Part of a small language model's weights.
Size: 20 layers, width 64, 2 heads of 32 (1 for keys and values).
Training: 128M tokens, 7837 steps.
Each number is 128 + 32 x the weight over its row's rms, rounded and kept within 0 to 255. Layers, rows and columns count from 0. Numbers have three digits each. The size before them is the row's rms in percent of the matrix's.

# layer 13 MLP down, 64x192, rms 0.0835, rows 0-28, columns 96-191
095:140112119124088145170153093033110119192140149119110101135117154113095155043130143137121151054140135129180160099161136079125150162086098154115120120107193170082136166122149204087137138065114090143145121052125114112171160071143124105102094156135149155124120086136074095078096153096151117081
095:104121145161087137097104185084116124136111132124068128133137115085083113132059123127120138147098106161085088138104113128141108181169196157122119133101138116125131199130075124086103117080134099141148134126165102062147142128136216192140182112190070095121106137068167159126133114105134142083
103:138111104125091103123111108135122163120151139140091134146138126170095108127159103140130142106089132138129108190105104094100065166182107160113082140176126114126157125099154100072080120107149046116146115136094129097121142152135143089135111181147104139075147120136166131041188152124145146163
089:131131147146082131125116151130103153138106108148146114154162140107215082082162122166179061176176169150113086142132129146088146178133148100140113120107136113153127103169145134127170172113139087132140179116082162098181151107078111125176139105087159067116119178100109092144164129182123063135
103:130095119124121127140157071099123119116224167134133177140192190176152135128168130158199118100148155073154130125151138109122143201106148153107105076074151110158144121143175138169161196120118126128160151166119137131124128166057164171086100105053152122131138140144146173084048130101136103137
099:115130100116123132135077148091152180139140135165127135148158105132143137130122133122125108129144093178190101109104111099147114141165101189136150140182144093066122156090124137124184168172173113105094115125136130155107111118146106165121091164094175130104173174213134160152169125116155160130
104:122135165150143139142094118100083113186114166106175151156100151146130172120149176113157125127114099120137132071132143145148055087169143122147183126122162076122233202103170098124129141203140101163122122186119110165082119111170117147171134136158141071174128147081062047143151087124144135105
097:101147145115094080120141135197154116155144136180149109104155084167149171183137074140150088093145155154108118142189101125121132144083081165131115113163113146145135118083164079160141124149147133162083163183142123181131160169111110185103115113173092151088161143093065138179138154111121078098
101:075110145147111087207191119087098106151145104168113090188136189150133066131098183065085153134082060109154178136088084155139155117064157122090163191158147177121111116071159135115147147148149163103148119143126097075108172141164145153157134142154139128160084184088152140113099130127077147152
103:088112136118137064075132110126103186146133201150155087104115100104088138121130085167137155155140126153093100111054117155192162121141127089193097115134142104125164100137201131119144140132092086107174175152158061120120127190116093145164138079069173096116148156154138155107159078146131146173
094:056097124127113131121164139148095126109139111115138151149151101157105176174111155101113136214161147143134131102177138090168117092085151176152167130127183104095099147124139144143117204134109145137107168132144138150132090159141124119148092077121100095124143116166129136124170158115071195111
102:107137156164121172150165148215087138106165101136128110149125131082098158139150099191103129197118121132154100175159147135110084118149124132135127111153110141144075123131106126056127140154095087134119102068119094099102129139081133109143173159130160099093115143115117159121112128141103130199
095:085141153120111136160099162157108114177096104147134187149126161117169156159066170134158119139137121155075154080133088111138157089155047177063192134141130182115065114129114106130100118093179174111103135089142092114079049130110152137120106106079166123136121130108105116153124182116095173161
088:112159144130108181132156168171071136195090212140129162082129081083164149122140157111121146177157131124107099158121137083117128061121168115138136227142132114127177139146132126206119140124170132063121091090120170130130145141156115148192091105157085135147080126151147136116152153142120078104
095:179136194174130145190121187128155166127134154115100106164104111152128128143190050165163161092179089047141122082099151110112110117125107094148108127118074135155174188089132204083105092137143081168088113122113115108185116148127086101146156111097113165146108116174125170094134162121195100135
086:145116085106147144168128092138164165148143111188115202130121151117129195093127151139128137144106145159083158083102095115128182090109067105082123107084109114119161128100166188114120138115153156120159141167129134126111119111192076102115084126133166138172103150108104119129135092198166116157
082:120120181132116160181087146134132139165128103096146102131135118115133171046090138163171153071111152131151084204171128110146094193138113122129110115162173151138119150111166113094071144150170078143123128098159135111115131174141132136164117108153192122145131135149182096107133117131142132098
103:149136160135065064120102065130144116116122212162140132151109122131132134118143135119185166158152114153128109119181117157114131125102197089143092138061119145153117145095139114171116161208127134174113148098160065136052137131116175097112088035146170152187097163120091140170078125140105111158
147:165169112144126103099072083123158138107143163150154101088111108146137118095053140144185160138095117104157161159183155170096124133159167131169159082157105136102150090086149107135121149066099084179104134198102151142150176099107177120125073130092122122140140053103105121127132188071157154111
094:145083109132080119192199119137115093146141095162130119135067133096131110139133120122102165088131072120138152161108150121080134091095140120187084080145068154120108095101118085149074099121163173115119109171118114107119160077098166101139105123145122101082127102109175132107124141118156149120
100:155126155132178114165159115167113131131134109071129131123131087128184145123142078131052149133061149125113145067169152131134107077158119155121180156114112136144087125128112146115158145118129089099144166126077090162080143122167151136122158154081103153212161076133083124107130083089144101073
098:129098122118117112156073133145078159157095118123117162132149118158118172178173165148084084195115162088211111052123189123127104107098122138094142133134092111137126132123201130148209096108122152114124105085113118129157127121134125046151147165091146129195090140092068110084147153134072108120
096:161160028109100136113163137121129134152209105163146080084119191145086097185155078117117101137078112130093149147121171117147160144127130128148141152064166198133189075144169143174155143118114214156106170162119119152154173164110097182135072040153077094121115136097147110144138119129140181131
110:179107121101118091152184128159097145139084131147140143143155121056119135179069130149132144177122169098192150126180148133092172147101136105097133131161089130138139134145121153129113069135142118179177083086097106177116147102149202196084216143155157161072089125116137174130152088079144154117
108:154095170108113134198162131159116119156112129130091090145055124052136163102093110132130128116148049152185118104128075171162175095169157160124102153138121153118103143103110152083162106131169075081096096119157102157165094112170096135085118188163167107093114183183107048078133134140176164153
091:139111155138171102126162102077189125136149127138121099101113109153120120112137125112094129147142188107098169132142102158180144074143087120182100120093136161168154146142140143171109113136136094143135188123200112065155093086110131118169095142108131161108130120105135131095157108163159140051
100:107140162113183115102113144112126187154165112179150145194151107175130152195135126135158133118144096131120196115152110126101146128109138095130077094105164117108153107067091164121183157161149128096134069087094153185129143140133105132136138174147194123152108138134098185140167192071140118113
097:152162145157143103140099106115127085131159124122163086156202150092168170163104119125164145132167109105116183165075109133098212122112119129164128121150139132196113130075094180120174119127083069116151114124110092122184159120064150185088157125189120083133124164100116075088148149126179107108
112:055108102165097151147171118170149147133162152055160122131108154164135096132146106098170138142083103151120141102102137151189106093184110129186087140151105139150107098125206114135173125149137109169134118148144110155123079168114119081141070054137162192125111131114132145119134088145165158126